{
  "tie_embeddings": true,
  "init": "normal",
  "steps": 6958
}
Each number is 200 + 30 x the weight over its row's rms, rounded and kept within 0 to 999. Layers, rows and columns count from 0. The size before them is the row's rms in percent of the matrix's.

# layer 5 MLP up, 640x320, rms 0.071, rows 173-260, columns 0-79
065,182,212,206,196,168,189,208,207,205,166,190,202,247,169,208,251,208,222,192,147,156,171,176,109,178,192,188,187,186,181,179,199,253,224,236,213,221,194,215,157,190,169,192,171,212,179,208,238,164,211,227,174,200,178,182,194,224,194,198,177,248,191,204,107,205,214,231,184,160,135,234,210,212,221,205,195,160,221,238,188
112,241,234,121,224,122,205,199,209,162,185,209,206,124,202,215,214,216,178,163,223,218,189,215,166,224,236,190,194,203,187,130,174,174,167,206,231,148,161,192,179,232,225,223,207,207,192,245,169,211,212,234,196,197,216,223,233,223,222,133,198,223,250,234,154,214,176,178,174,204,220,222,131,245,183,206,169,235,216,226,243
094,210,226,194,217,165,207,221,189,220,154,226,230,150,217,197,183,236,206,236,202,215,246,224,192,115,204,240,230,246,203,199,159,200,167,200,191,190,203,236,208,170,240,177,167,227,250,187,191,185,221,170,222,234,204,232,212,211,198,224,176,244,238,208,179,177,178,186,253,235,187,158,176,183,199,152,212,255,200,266,225
107,205,175,219,183,187,183,165,139,206,216,230,218,139,215,219,199,187,236,217,197,198,212,167,199,226,172,154,197,224,237,201,199,160,206,172,185,151,244,177,170,237,230,195,168,189,191,175,239,209,249,241,168,188,210,184,216,240,205,154,205,218,220,208,153,196,204,229,204,195,203,232,161,168,136,155,191,155,222,265,259
104,210,192,217,153,220,196,182,234,193,156,178,204,179,174,239,167,180,214,259,222,198,193,215,237,145,188,162,196,216,265,259,162,158,208,185,224,207,199,172,201,240,184,177,184,218,208,214,197,221,164,226,163,240,158,182,229,256,271,183,218,196,204,249,206,202,231,191,258,195,187,232,236,163,175,227,190,194,213,194,191
097,195,226,212,205,219,185,218,233,149,197,196,244,203,195,192,230,257,173,194,149,224,159,166,216,194,139,212,219,176,220,232,241,155,210,179,237,177,190,172,191,179,215,196,307,215,180,208,237,182,195,157,201,214,195,145,148,237,203,194,185,243,207,152,192,200,223,251,278,181,130,221,178,172,224,249,219,213,200,196,186
086,205,230,193,253,240,240,213,132,171,232,213,200,183,216,136,207,269,180,193,203,210,201,210,258,221,214,209,195,176,178,158,216,194,227,187,244,221,198,259,156,193,216,216,231,176,197,235,188,176,180,230,215,188,171,204,184,198,160,213,227,187,201,208,212,158,260,176,187,238,165,158,214,197,171,204,202,169,180,225,218
116,123,208,172,220,176,195,180,219,202,228,196,224,208,209,207,198,203,241,200,151,179,169,249,205,217,204,233,169,226,194,137,201,133,189,234,166,211,185,279,180,183,144,201,287,193,152,264,195,217,203,211,156,191,204,232,232,199,211,214,222,196,190,249,157,213,208,200,198,206,150,267,182,238,200,242,134,200,213,160,178
120,185,197,206,168,198,180,185,175,153,157,242,226,229,194,192,190,214,214,212,211,193,216,196,229,198,241,213,195,237,163,187,255,224,212,186,268,238,186,241,172,221,206,207,210,190,189,190,229,204,238,209,208,232,147,222,184,185,258,199,126,164,201,204,189,193,202,167,208,185,230,184,196,184,176,201,174,155,235,240,249
103,212,184,220,185,180,212,185,252,140,151,169,182,224,230,176,186,204,215,182,169,170,195,224,204,117,205,196,193,190,176,198,204,206,180,226,200,191,214,146,205,196,217,235,200,165,185,245,260,265,221,224,192,212,188,230,187,139,194,236,183,168,236,190,176,198,236,275,198,246,223,194,189,235,208,156,220,217,214,203,258
131,137,184,186,127,205,175,208,239,206,179,228,241,230,136,213,216,153,210,228,181,213,177,247,238,198,189,236,192,255,204,198,232,173,194,156,247,259,188,217,168,240,264,181,217,167,203,143,223,187,191,149,157,226,194,194,158,208,196,209,209,170,190,175,192,203,261,192,171,208,177,189,206,266,228,254,170,181,208,198,170
110,182,242,150,154,186,197,194,188,200,246,206,172,165,239,213,219,209,242,179,165,195,146,193,130,229,210,173,155,234,228,176,176,178,203,197,228,245,197,280,169,140,149,159,201,200,132,223,176,222,190,171,195,206,219,171,233,280,245,205,212,226,198,251,199,205,179,234,202,193,192,207,225,194,227,237,160,160,261,184,241
125,207,165,203,128,216,207,134,175,198,179,210,185,245,190,167,188,215,221,185,140,198,196,137,238,214,239,184,181,229,213,163,227,206,239,218,202,237,261,234,153,201,176,245,162,148,184,175,239,207,216,237,240,209,200,222,260,173,236,153,162,197,202,198,178,184,220,246,253,247,222,211,237,252,117,195,224,173,242,235,203
113,188,226,153,249,158,218,192,229,192,211,260,227,235,225,185,214,257,252,218,129,221,223,228,168,215,180,240,177,186,192,144,201,130,165,239,145,233,236,223,171,193,251,184,218,274,186,147,213,163,206,201,169,182,193,199,169,207,191,216,182,252,214,198,187,181,157,172,170,223,166,221,182,253,227,187,172,216,220,157,212
109,223,194,197,238,199,194,193,240,164,150,226,213,206,178,172,224,237,250,185,170,198,205,222,220,165,201,235,211,181,230,267,159,205,185,202,167,175,185,185,173,179,244,200,271,185,155,212,149,170,204,172,178,262,152,188,123,229,211,215,200,215,178,207,217,191,218,226,230,229,232,217,209,205,216,208,228,183,229,186,194
101,186,188,190,145,205,195,225,216,213,179,172,217,240,165,220,191,210,184,274,190,220,161,213,187,178,143,253,122,226,228,259,219,204,185,166,210,216,207,178,178,196,170,177,226,243,211,204,240,201,208,137,231,196,185,188,219,198,249,225,166,172,235,177,169,182,206,189,255,197,209,151,246,159,243,253,228,203,215,191,183
116,201,225,224,160,200,177,250,230,207,211,236,267,218,139,217,199,176,240,202,245,164,169,163,188,214,181,262,188,212,144,225,233,185,199,156,179,218,218,207,235,186,202,214,205,176,168,156,214,167,246,141,255,243,155,205,213,186,184,217,208,158,181,205,286,201,220,179,162,241,213,195,195,215,214,259,160,180,169,221,218
107,165,204,222,167,208,209,206,241,162,213,176,178,206,176,200,278,188,178,240,215,216,137,218,199,182,198,172,203,253,201,126,231,186,226,224,172,232,146,213,195,238,186,208,226,166,207,256,195,191,198,250,174,215,196,157,185,209,257,216,237,224,184,202,220,201,219,208,194,179,120,144,225,201,222,266,185,218,193,184,161
091,218,188,194,232,153,242,181,186,122,174,197,220,196,171,215,230,193,198,181,169,212,188,199,206,188,176,229,211,254,219,154,185,213,197,173,159,157,181,236,153,208,195,180,179,239,205,228,217,175,187,247,149,214,209,181,207,200,214,148,188,239,213,242,128,181,185,233,187,233,226,233,239,240,223,228,241,116,182,230,196
105,248,180,126,194,168,215,182,226,150,200,202,200,167,198,175,210,251,226,237,228,244,200,260,219,212,196,203,163,188,155,194,184,194,170,209,196,167,223,155,135,168,242,225,179,134,202,163,199,239,204,228,174,228,149,171,156,222,227,213,198,168,254,186,183,200,192,242,201,297,215,239,237,234,215,218,201,172,240,211,234
083,205,173,194,186,180,237,207,182,214,248,218,233,206,190,307,171,152,185,243,248,248,166,231,229,195,182,239,181,214,160,195,198,235,146,155,232,197,166,162,165,219,203,220,183,223,204,196,223,223,204,151,234,221,225,217,185,166,251,164,158,166,219,227,192,191,208,170,175,267,196,229,188,178,155,252,170,185,211,269,176
122,176,241,174,185,191,170,167,192,176,158,243,242,156,194,208,186,231,251,206,146,192,224,214,217,196,243,196,210,207,212,147,213,139,224,237,182,198,154,254,203,187,235,262,237,205,189,256,177,181,220,249,165,173,179,208,216,213,202,181,207,213,198,284,186,204,219,217,222,238,136,271,168,201,225,211,169,211,241,244,206
074,181,224,169,200,195,124,207,184,204,182,170,195,191,172,228,269,158,230,261,218,222,188,229,177,261,200,222,169,253,192,190,203,170,181,199,226,196,167,230,202,191,189,258,216,214,194,242,152,232,214,223,225,234,186,231,164,252,222,152,163,116,231,190,185,246,209,218,202,189,247,206,204,211,172,201,238,159,238,211,197
090,196,244,177,166,188,167,225,235,142,217,179,222,232,168,208,185,193,223,266,245,186,218,243,185,176,149,218,184,179,175,210,223,169,183,237,166,190,220,195,232,197,246,174,200,265,188,222,250,170,210,159,218,228,136,218,162,215,198,208,226,224,225,156,197,213,199,214,169,186,173,174,208,188,239,200,177,208,178,179,205
075,229,202,193,214,156,221,196,209,182,207,176,230,197,226,198,230,210,207,217,159,185,162,244,185,188,200,238,174,215,211,230,221,182,162,157,190,197,176,221,212,168,230,224,228,183,216,215,235,222,236,215,230,195,130,220,165,259,219,215,189,183,183,202,181,197,212,185,196,238,179,224,225,251,202,237,228,216,186,219,220
116,182,218,196,262,167,185,170,254,131,141,203,173,228,218,175,200,195,230,140,168,232,170,209,197,201,144,170,211,196,212,187,206,210,188,186,183,196,198,224,171,241,199,205,267,202,228,219,181,186,216,176,154,196,239,212,141,195,159,248,188,203,188,229,216,194,171,250,192,181,188,193,144,178,190,220,201,234,221,175,229
125,185,219,187,206,205,187,256,223,148,183,192,214,179,214,149,220,197,226,190,226,185,230,221,234,176,222,192,217,216,175,136,226,187,189,205,240,182,147,220,202,215,250,195,218,204,155,212,214,195,204,136,207,226,162,187,148,202,208,208,181,147,235,208,209,206,212,198,150,233,206,186,176,180,195,177,174,151,221,210,241
103,236,260,231,272,207,174,208,175,193,186,238,256,212,189,235,172,227,219,226,188,228,205,209,247,213,238,223,216,227,139,245,202,92,218,210,227,165,178,222,216,232,171,210,195,247,239,210,183,233,272,232,219,183,212,216,193,213,210,193,164,170,183,277,211,202,170,175,203,153,205,190,89,196,201,181,186,211,205,250,238
100,231,214,234,197,161,190,196,230,186,167,221,236,209,161,229,234,185,203,222,200,260,169,238,230,200,195,195,182,209,231,152,224,181,185,255,163,162,149,247,196,231,143,206,249,249,212,235,209,214,187,194,183,209,212,239,199,200,253,210,192,216,199,237,171,223,223,197,160,225,218,194,176,195,184,324,192,185,192,231,144
094,243,197,233,227,236,215,182,152,179,206,175,196,198,202,167,202,225,216,234,242,174,234,157,221,226,210,236,194,212,187,215,172,188,265,217,203,224,240,191,181,191,203,224,161,227,230,181,265,218,218,173,193,233,195,253,217,177,176,145,150,218,203,165,190,197,159,192,209,210,236,126,206,256,225,174,221,179,189,220,201
079,248,184,232,166,227,238,242,187,187,201,192,182,176,155,162,167,160,185,185,228,148,179,211,239,159,218,208,213,251,216,213,161,187,209,193,262,207,196,185,217,225,154,187,213,176,222,186,198,165,220,212,197,225,203,191,214,189,225,229,168,216,204,252,192,198,236,138,236,216,240,207,235,150,243,267,191,239,126,168,170
095,244,224,168,192,219,170,249,185,156,216,229,250,235,186,187,217,190,193,171,178,188,167,208,191,155,166,250,249,232,192,181,200,194,217,149,211,194,207,200,169,206,266,225,192,184,177,181,171,185,219,164,201,220,181,199,192,195,225,161,138,233,191,189,169,205,174,234,204,209,118,225,223,209,225,201,220,238,188,279,208
098,189,242,194,158,261,180,222,197,179,192,219,207,213,165,180,207,222,234,196,281,191,208,239,206,207,150,244,225,208,122,228,187,240,208,163,220,242,188,230,180,191,275,192,191,177,175,163,189,245,230,144,247,246,124,223,113,179,171,195,118,195,173,139,293,194,217,188,167,182,211,225,206,217,212,184,200,177,207,166,184
098,189,207,173,229,199,194,231,160,211,152,218,229,221,158,198,178,232,178,269,222,227,191,212,194,240,151,182,195,249,193,209,214,139,207,197,204,178,170,217,170,227,181,219,180,259,261,237,204,261,201,270,172,194,204,246,229,192,218,175,226,245,220,210,252,189,190,169,191,204,182,182,187,187,208,210,174,233,173,227,173
064,179,240,217,211,165,145,218,182,196,167,221,186,209,211,200,249,220,220,230,184,163,178,153,169,176,207,176,178,242,213,172,222,177,187,191,207,240,128,196,159,169,199,222,185,208,149,230,196,268,210,258,199,214,194,195,159,254,224,167,160,196,208,245,152,175,231,168,162,219,179,224,200,225,197,211,201,194,193,266,245
072,190,196,174,201,155,155,193,232,198,208,190,199,178,215,194,200,168,243,187,197,246,193,229,212,194,227,216,223,236,215,158,159,170,197,239,190,229,230,211,250,194,213,226,192,149,207,227,133,148,218,196,218,188,186,155,178,202,176,147,136,188,202,183,222,211,219,244,218,192,169,220,168,193,201,218,172,212,200,242,266
081,229,160,210,173,174,223,177,204,191,156,236,205,196,199,159,178,262,198,170,206,236,167,177,193,233,180,221,170,240,167,204,220,163,175,197,162,201,248,195,125,218,181,215,207,178,211,231,215,216,241,218,191,231,148,148,178,219,161,212,188,185,212,206,204,162,239,177,189,226,244,218,217,238,170,201,197,203,213,173,223
108,165,196,153,161,188,190,223,220,171,175,248,193,251,168,174,189,202,183,203,203,203,216,236,192,167,134,187,227,219,168,184,240,224,218,213,219,220,213,208,159,183,219,234,186,208,183,176,208,214,223,129,234,224,197,218,212,219,210,190,143,257,197,152,212,204,162,211,203,213,151,171,190,226,204,167,216,189,242,261,213
123,162,159,195,173,179,204,194,171,228,173,219,169,227,194,213,212,198,205,192,147,211,156,200,223,165,193,169,148,190,207,199,251,209,163,239,169,154,165,179,218,211,202,227,206,197,107,158,221,188,197,195,212,205,208,240,208,212,213,191,218,187,228,206,195,198,227,212,182,268,222,176,179,207,167,190,228,223,203,206,194
072,219,183,188,175,206,228,243,245,186,190,223,223,251,215,150,177,279,195,160,182,162,211,178,195,233,236,223,227,225,206,181,264,207,189,182,168,240,221,172,163,192,228,175,254,181,203,199,153,203,239,177,188,214,163,196,203,175,182,232,199,183,178,205,155,162,213,210,191,229,217,221,191,198,258,210,223,185,209,174,176
098,240,228,232,160,204,160,203,228,188,216,163,181,166,205,287,254,226,146,220,238,170,148,222,170,229,232,236,202,211,219,162,212,128,201,190,192,191,186,212,187,230,158,178,204,185,234,186,189,184,212,178,284,215,198,172,239,252,237,205,208,187,209,201,179,208,192,149,197,220,167,198,229,175,194,201,189,191,218,213,213
116,205,171,185,164,196,231,144,173,212,183,193,218,186,197,192,175,194,218,190,174,243,199,223,246,176,198,185,219,204,227,206,227,185,210,204,139,220,201,210,232,214,205,217,170,159,142,184,216,248,223,204,264,185,171,249,237,203,202,175,201,149,235,186,235,200,241,224,169,246,199,209,216,248,82,177,159,123,239,194,183
085,192,227,215,211,176,226,225,224,142,176,232,194,129,223,181,168,258,211,223,207,197,188,258,201,195,198,253,207,196,152,188,179,201,212,223,188,175,263,215,196,210,211,196,234,213,170,193,198,140,224,188,223,212,199,227,212,223,181,242,177,244,174,200,131,163,211,175,184,220,193,167,176,206,188,162,233,181,220,189,200
074,211,251,179,217,237,148,223,194,195,209,194,244,185,173,246,268,141,221,211,180,224,198,224,228,249,186,204,172,223,155,219,144,214,218,206,202,200,175,203,187,189,200,216,202,236,203,238,186,196,202,235,193,262,185,185,162,259,191,177,177,213,218,212,245,248,156,193,229,219,174,146,198,167,175,217,195,192,234,196,200
103,243,260,218,153,219,192,204,206,183,190,189,176,149,191,205,241,198,186,249,229,222,158,209,175,189,210,204,142,171,220,213,173,198,204,205,245,226,222,194,215,204,187,247,224,195,202,146,244,232,210,147,216,223,174,221,209,232,203,187,203,187,219,221,254,201,184,159,234,228,206,212,268,175,219,219,230,217,184,224,171
086,236,181,194,210,167,210,205,189,171,222,167,210,217,219,177,187,215,200,142,207,192,94,238,162,182,167,199,198,238,173,222,245,207,240,204,184,167,196,235,204,252,126,223,195,207,161,284,198,198,223,231,161,215,178,170,217,201,185,218,204,167,173,204,193,198,208,208,200,232,91,180,262,259,186,232,172,189,145,182,163
116,178,207,140,238,155,184,182,165,222,177,246,248,119,207,238,171,202,285,157,179,190,239,187,197,206,220,203,211,192,209,186,251,202,185,199,162,182,196,217,210,194,241,230,211,229,219,230,209,265,231,267,167,172,192,262,215,213,196,137,204,210,214,270,123,201,192,256,202,214,185,240,160,173,183,161,184,209,228,260,225
096,217,188,132,221,180,242,205,180,183,142,227,242,180,132,190,217,253,216,191,227,188,240,198,254,227,213,206,243,188,222,196,208,250,216,221,195,220,128,187,183,192,222,240,199,205,187,172,172,187,204,166,181,209,158,191,166,181,178,190,227,203,215,235,189,197,252,206,214,268,237,198,218,218,194,211,223,186,210,272,172
089,216,220,164,169,236,187,209,213,207,206,194,166,176,220,213,215,161,149,276,245,187,193,261,212,214,223,226,176,224,244,115,167,212,153,208,203,220,180,190,171,186,220,175,186,193,165,194,250,169,201,159,209,200,131,242,171,233,272,182,156,199,238,181,209,190,177,239,191,166,220,225,215,193,231,269,223,172,242,266,236
092,207,193,169,212,173,208,231,215,226,173,236,244,186,207,212,221,222,214,216,186,240,200,236,210,197,206,227,193,207,203,208,174,156,184,139,180,198,210,211,243,196,225,207,209,217,217,184,147,268,215,204,195,200,160,177,166,246,198,191,182,229,186,198,210,201,183,193,234,219,179,213,197,230,197,210,189,167,245,156,185
116,219,251,218,215,174,148,202,221,178,221,175,191,173,203,232,233,197,242,239,280,204,171,151,157,188,198,200,172,180,172,236,175,196,210,181,258,174,187,167,206,170,156,175,204,217,176,195,202,221,211,156,265,218,170,255,173,198,221,199,133,197,201,198,204,214,168,184,184,200,192,174,188,204,233,231,189,222,202,212,191
074,213,192,175,258,140,164,157,186,218,172,183,188,248,206,170,239,170,211,216,139,178,204,203,195,125,203,198,202,227,233,183,216,120,189,167,197,211,154,224,235,170,161,235,214,227,197,172,198,168,208,233,187,203,210,182,203,245,202,192,220,249,221,213,182,201,234,228,225,178,188,223,223,186,226,205,171,230,162,217,213
101,219,224,199,232,172,201,203,188,172,187,255,189,159,219,171,196,218,185,207,148,243,186,218,187,227,156,197,205,201,226,205,220,235,214,191,134,203,253,177,153,171,240,259,214,192,199,163,217,126,194,213,184,216,175,236,175,213,218,246,172,213,240,222,180,196,211,277,205,167,126,180,176,209,113,216,227,237,204,229,213
088,215,192,199,282,200,209,217,147,166,148,205,218,249,206,200,155,209,193,210,171,209,242,246,198,168,135,184,207,213,163,213,183,212,179,198,220,158,213,228,113,179,195,232,217,234,221,196,215,275,188,177,182,217,210,208,183,220,175,170,184,217,237,182,250,202,177,238,219,210,172,204,222,184,162,183,219,186,168,181,215
102,199,166,187,174,188,192,204,165,189,131,207,175,244,205,155,183,204,178,201,219,224,184,209,209,207,174,218,165,277,187,188,241,157,152,160,187,192,282,209,192,171,185,222,183,211,213,194,199,191,219,213,215,257,172,179,145,224,207,181,156,176,175,216,259,200,198,168,208,181,216,184,213,261,200,200,222,183,200,239,232
120,204,217,192,230,189,178,170,187,193,208,227,243,204,224,225,162,221,196,212,267,197,163,197,242,170,201,255,186,192,136,204,176,172,193,210,207,155,149,184,219,211,243,210,225,252,192,225,200,216,209,266,155,186,203,217,175,157,192,190,209,156,222,242,164,206,176,192,148,211,153,260,163,204,162,247,159,233,179,183,217
111,222,174,186,192,164,231,198,174,197,196,182,189,188,203,197,163,174,188,223,195,196,213,184,217,201,185,174,145,169,222,156,192,182,143,167,226,180,227,175,181,190,204,244,167,229,184,172,254,224,187,214,237,223,169,236,214,263,244,173,232,176,193,247,246,210,201,171,204,202,237,202,208,203,164,187,149,208,207,233,263
100,259,170,232,177,162,210,261,244,198,153,180,206,166,146,203,224,190,220,225,203,244,170,254,189,239,135,184,213,222,200,186,230,237,172,215,189,155,239,227,211,236,144,198,201,210,210,215,157,227,227,152,195,248,191,186,196,245,248,158,145,194,210,227,151,214,179,158,169,207,216,175,225,196,224,237,196,167,173,177,177
096,163,196,232,171,229,212,221,181,197,219,189,155,188,224,260,233,191,201,152,221,170,201,194,186,151,209,191,183,218,237,218,174,203,238,169,218,191,215,141,230,196,183,239,223,187,195,198,231,181,207,166,212,217,224,248,187,181,195,183,195,213,169,217,205,184,184,173,106,200,228,132,253,155,188,217,165,192,181,129,188
122,206,174,243,151,202,162,183,226,198,231,258,222,187,185,238,219,207,226,204,188,183,226,162,239,162,219,223,199,203,174,219,198,200,190,209,223,238,255,182,227,193,274,244,220,172,171,197,150,208,211,189,186,236,194,205,198,193,262,192,223,184,152,212,142,206,287,237,157,256,200,244,192,191,163,215,152,127,204,216,191
068,209,228,180,128,195,189,192,184,204,206,197,180,133,237,151,234,161,186,252,223,186,178,208,187,204,214,191,191,166,196,190,173,204,227,207,240,241,180,230,184,154,175,243,212,225,155,230,211,186,233,199,194,191,164,217,149,261,269,176,161,191,219,257,172,189,219,188,233,222,189,252,226,207,226,193,190,147,191,245,208
076,193,175,191,258,165,221,196,192,189,175,208,216,125,244,251,165,241,161,228,187,207,169,205,250,166,207,250,182,171,159,169,235,205,168,206,218,170,152,211,145,194,226,239,240,207,173,216,210,202,205,220,209,237,228,209,144,185,214,202,190,147,238,206,131,171,255,191,204,211,186,172,153,235,190,226,213,193,151,228,186
093,168,188,198,200,190,201,169,208,171,167,232,246,267,250,177,204,257,222,234,137,215,218,231,217,191,206,225,201,225,144,162,256,154,205,215,188,249,219,233,155,237,216,207,227,224,179,198,160,170,247,236,130,208,159,235,193,211,197,195,213,184,180,226,163,152,288,213,182,178,121,239,159,219,172,222,183,188,195,207,218
066,214,261,184,215,212,196,185,186,181,247,199,212,142,206,208,222,205,236,199,188,199,185,210,207,186,180,200,200,209,207,149,242,128,267,208,223,256,196,211,167,207,217,225,209,148,190,183,203,211,192,149,304,197,172,218,175,243,224,220,251,172,214,194,217,186,183,172,196,168,116,204,201,232,213,214,185,219,148,202,216
085,220,279,192,215,210,220,179,213,169,165,265,206,149,114,169,228,166,212,262,236,228,238,188,227,221,216,198,203,208,174,203,215,190,247,220,179,219,155,256,192,192,230,199,160,234,233,231,189,214,166,172,138,232,170,164,181,221,226,151,209,236,188,200,213,206,223,206,243,167,218,239,211,191,205,227,202,221,158,214,165
108,210,214,238,218,173,202,135,150,185,190,228,185,217,214,161,198,207,222,227,162,161,181,223,223,163,237,177,192,225,218,118,216,105,207,197,174,204,282,219,181,240,198,156,192,236,180,140,140,150,215,239,200,181,243,212,183,206,213,208,177,245,165,235,194,197,207,199,197,230,160,234,220,237,243,224,201,163,210,213,195
102,242,211,222,173,192,214,238,248,183,196,228,211,193,147,247,232,192,209,222,206,181,182,195,226,231,200,215,225,251,141,177,216,130,215,179,231,205,194,232,221,217,240,171,214,223,204,178,154,192,204,204,155,195,197,220,218,207,210,206,233,217,153,212,130,195,198,167,219,221,213,173,213,218,190,244,195,169,180,181,150
087,205,183,183,197,214,200,223,194,217,222,211,144,258,209,233,233,216,196,176,174,171,163,169,195,180,187,216,173,216,197,249,172,247,210,195,288,267,153,167,188,191,159,207,219,194,171,192,204,191,176,118,195,260,208,133,168,202,213,206,191,204,235,169,200,179,219,182,269,241,188,214,223,199,201,241,192,129,190,233,192
090,196,256,168,162,128,195,138,215,226,202,253,176,196,221,205,185,195,230,210,173,252,127,195,181,218,164,198,93,196,222,198,165,183,162,215,189,223,235,209,187,189,196,158,156,202,196,229,197,207,194,219,193,180,198,185,197,195,264,201,224,181,175,216,172,217,242,234,213,224,194,231,184,245,208,229,158,193,248,235,232
101,206,226,186,169,241,199,253,206,156,221,204,242,157,155,215,204,198,171,247,231,244,216,166,196,186,194,200,201,216,182,149,193,172,243,181,256,199,200,241,222,242,197,239,234,199,192,203,167,214,227,192,170,205,150,229,142,168,216,113,181,140,203,184,217,196,164,221,182,162,198,142,177,187,216,259,199,140,182,197,183
104,153,204,237,204,191,229,158,214,191,250,175,208,142,207,219,223,175,201,214,211,145,236,243,224,157,189,201,215,217,148,169,191,157,226,164,178,192,220,198,184,209,224,241,210,192,217,225,146,184,244,186,190,195,184,166,145,234,205,170,254,181,175,224,191,200,230,163,169,165,153,178,241,168,167,179,218,184,201,189,247
107,191,198,186,280,206,185,179,222,168,210,181,174,183,239,176,194,192,253,228,254,184,202,246,135,161,221,168,154,215,226,134,217,181,185,193,216,165,169,221,165,232,206,211,187,175,196,227,239,164,211,233,170,208,213,240,178,219,227,221,166,192,229,233,211,189,167,180,212,195,203,189,185,182,191,171,135,164,201,193,282
118,160,178,184,256,169,185,143,174,211,211,193,207,151,244,241,199,198,216,203,217,151,223,212,201,212,250,216,238,246,209,173,173,130,202,180,177,218,162,189,200,193,241,211,207,145,174,240,163,214,233,235,178,194,231,193,209,213,224,198,202,172,190,241,171,212,243,202,240,238,209,224,132,203,147,181,181,187,253,210,240
096,202,189,234,218,267,186,232,184,201,234,173,198,170,195,212,244,209,220,224,188,188,206,184,213,210,210,236,126,208,192,183,219,200,214,172,216,182,151,189,179,233,171,162,218,184,211,186,246,163,179,209,249,201,166,185,176,250,151,214,200,218,195,222,198,198,216,179,196,200,182,175,236,185,212,253,203,203,169,145,168
109,200,169,222,201,215,227,184,159,197,187,183,181,208,228,182,227,166,227,250,163,194,207,225,219,226,193,195,209,261,231,175,217,128,196,190,158,212,173,190,184,215,214,191,154,194,210,222,202,217,202,227,168,219,218,168,243,266,270,204,186,210,218,220,162,193,222,180,213,194,177,221,194,163,127,174,176,154,188,230,216
098,214,161,178,193,183,213,183,134,202,161,222,169,256,211,141,155,215,219,182,204,218,196,203,199,214,183,215,200,212,176,267,208,224,215,181,199,201,240,162,159,216,167,234,160,165,197,152,245,183,226,216,278,247,121,191,192,207,239,246,143,153,200,185,214,182,171,230,129,254,174,203,243,198,213,180,231,184,169,216,251
126,208,252,215,144,186,193,166,185,150,174,250,216,209,198,222,174,199,224,213,190,190,201,123,251,226,189,184,169,203,179,126,221,212,230,192,195,206,237,205,229,218,265,208,162,198,169,169,202,189,220,219,246,232,180,204,215,161,251,164,158,195,187,181,164,199,218,262,214,235,223,239,156,176,130,191,146,167,230,257,189
083,148,202,186,224,184,190,170,235,214,195,225,197,192,175,233,185,235,177,184,194,257,212,248,166,189,159,246,171,229,193,219,228,195,146,194,218,158,165,213,190,259,191,235,251,226,242,163,228,204,195,230,178,232,203,193,175,191,140,220,190,222,251,232,231,161,173,207,157,219,244,135,232,237,214,194,173,239,149,190,190
108,183,197,181,278,174,226,202,251,205,196,177,162,206,208,223,207,209,182,221,218,196,203,237,174,183,152,212,179,200,238,195,234,122,144,204,189,163,203,179,210,216,253,243,218,234,203,205,168,201,183,203,245,256,169,199,165,218,209,193,218,145,224,184,202,179,181,174,189,254,206,218,212,165,186,162,178,208,228,222,220
074,220,189,152,169,186,147,205,229,180,129,198,193,214,198,192,253,181,217,244,275,181,221,216,157,149,202,209,193,237,183,178,174,216,191,212,239,165,190,225,138,147,186,223,217,191,207,242,176,138,201,189,214,196,170,230,172,202,196,181,135,258,229,209,207,196,257,190,225,200,184,238,206,141,204,220,197,236,192,233,183
139,159,239,210,167,149,203,207,209,209,211,239,199,195,190,179,205,205,210,204,239,181,217,207,192,197,160,229,159,230,160,197,216,150,142,179,192,173,227,209,192,227,190,205,160,206,203,176,224,192,272,234,199,197,129,203,158,227,172,192,169,184,175,187,249,197,162,188,185,195,256,192,197,255,166,198,198,199,169,219,276
101,174,176,199,194,146,222,173,198,235,191,196,229,199,159,241,190,193,198,199,179,208,149,240,225,218,176,177,188,247,179,194,239,181,177,184,179,195,152,238,249,221,189,240,199,174,208,211,170,264,188,223,179,174,202,184,182,166,206,131,244,189,196,226,220,197,239,210,244,234,163,249,227,222,163,291,171,179,174,189,172
110,211,238,210,200,204,178,137,190,214,155,272,229,206,189,163,223,195,236,223,183,226,209,158,219,187,200,240,216,203,192,128,184,140,116,196,167,225,213,182,138,188,260,270,190,224,228,222,143,182,252,221,167,209,170,184,157,196,254,186,169,212,174,233,170,208,232,224,197,243,218,300,170,209,206,198,187,188,193,204,231
071,230,181,204,170,208,252,231,214,256,197,150,195,217,224,207,171,231,194,233,239,166,177,207,194,221,217,184,212,177,241,228,232,232,237,228,204,198,215,209,176,196,132,184,170,199,168,200,243,174,225,184,207,205,161,207,229,234,227,203,228,158,169,187,211,155,202,206,140,206,270,196,217,199,193,244,189,144,200,193,211
101,170,212,180,279,165,202,173,203,187,243,195,173,218,240,262,180,169,175,206,253,175,162,221,214,140,207,245,159,196,221,257,165,227,169,183,219,189,171,193,192,177,221,215,284,202,155,188,236,214,195,184,216,211,250,239,222,177,229,196,200,190,252,182,122,195,186,206,211,233,203,222,167,187,146,195,206,198,199,183,221
116,213,209,155,212,204,177,213,191,192,182,176,247,184,196,227,173,196,193,221,139,205,193,233,231,172,203,245,188,168,185,237,221,255,206,189,184,218,202,157,219,251,170,190,228,186,185,151,226,225,230,181,249,192,172,180,213,151,177,165,190,164,239,168,213,199,191,205,205,211,173,161,196,207,195,228,205,139,229,207,210
112,182,140,168,233,170,204,148,241,244,156,215,202,143,178,207,216,188,214,168,184,188,224,176,204,166,233,190,191,235,226,185,216,184,202,194,211,216,204,191,210,205,225,240,235,180,230,220,192,257,230,248,184,193,208,208,174,183,178,155,193,181,220,214,155,191,255,244,226,262,213,218,202,193,175,193,164,232,251,207,235
109,190,144,169,240,199,204,161,223,195,193,191,168,190,213,183,219,224,188,186,202,232,160,208,196,193,184,158,212,252,241,194,193,249,178,207,194,185,183,170,178,227,166,238,203,192,262,185,204,192,199,238,187,222,214,232,190,179,216,182,185,237,241,276,191,190,216,207,197,195,200,209,200,154,191,186,206,216,191,203,223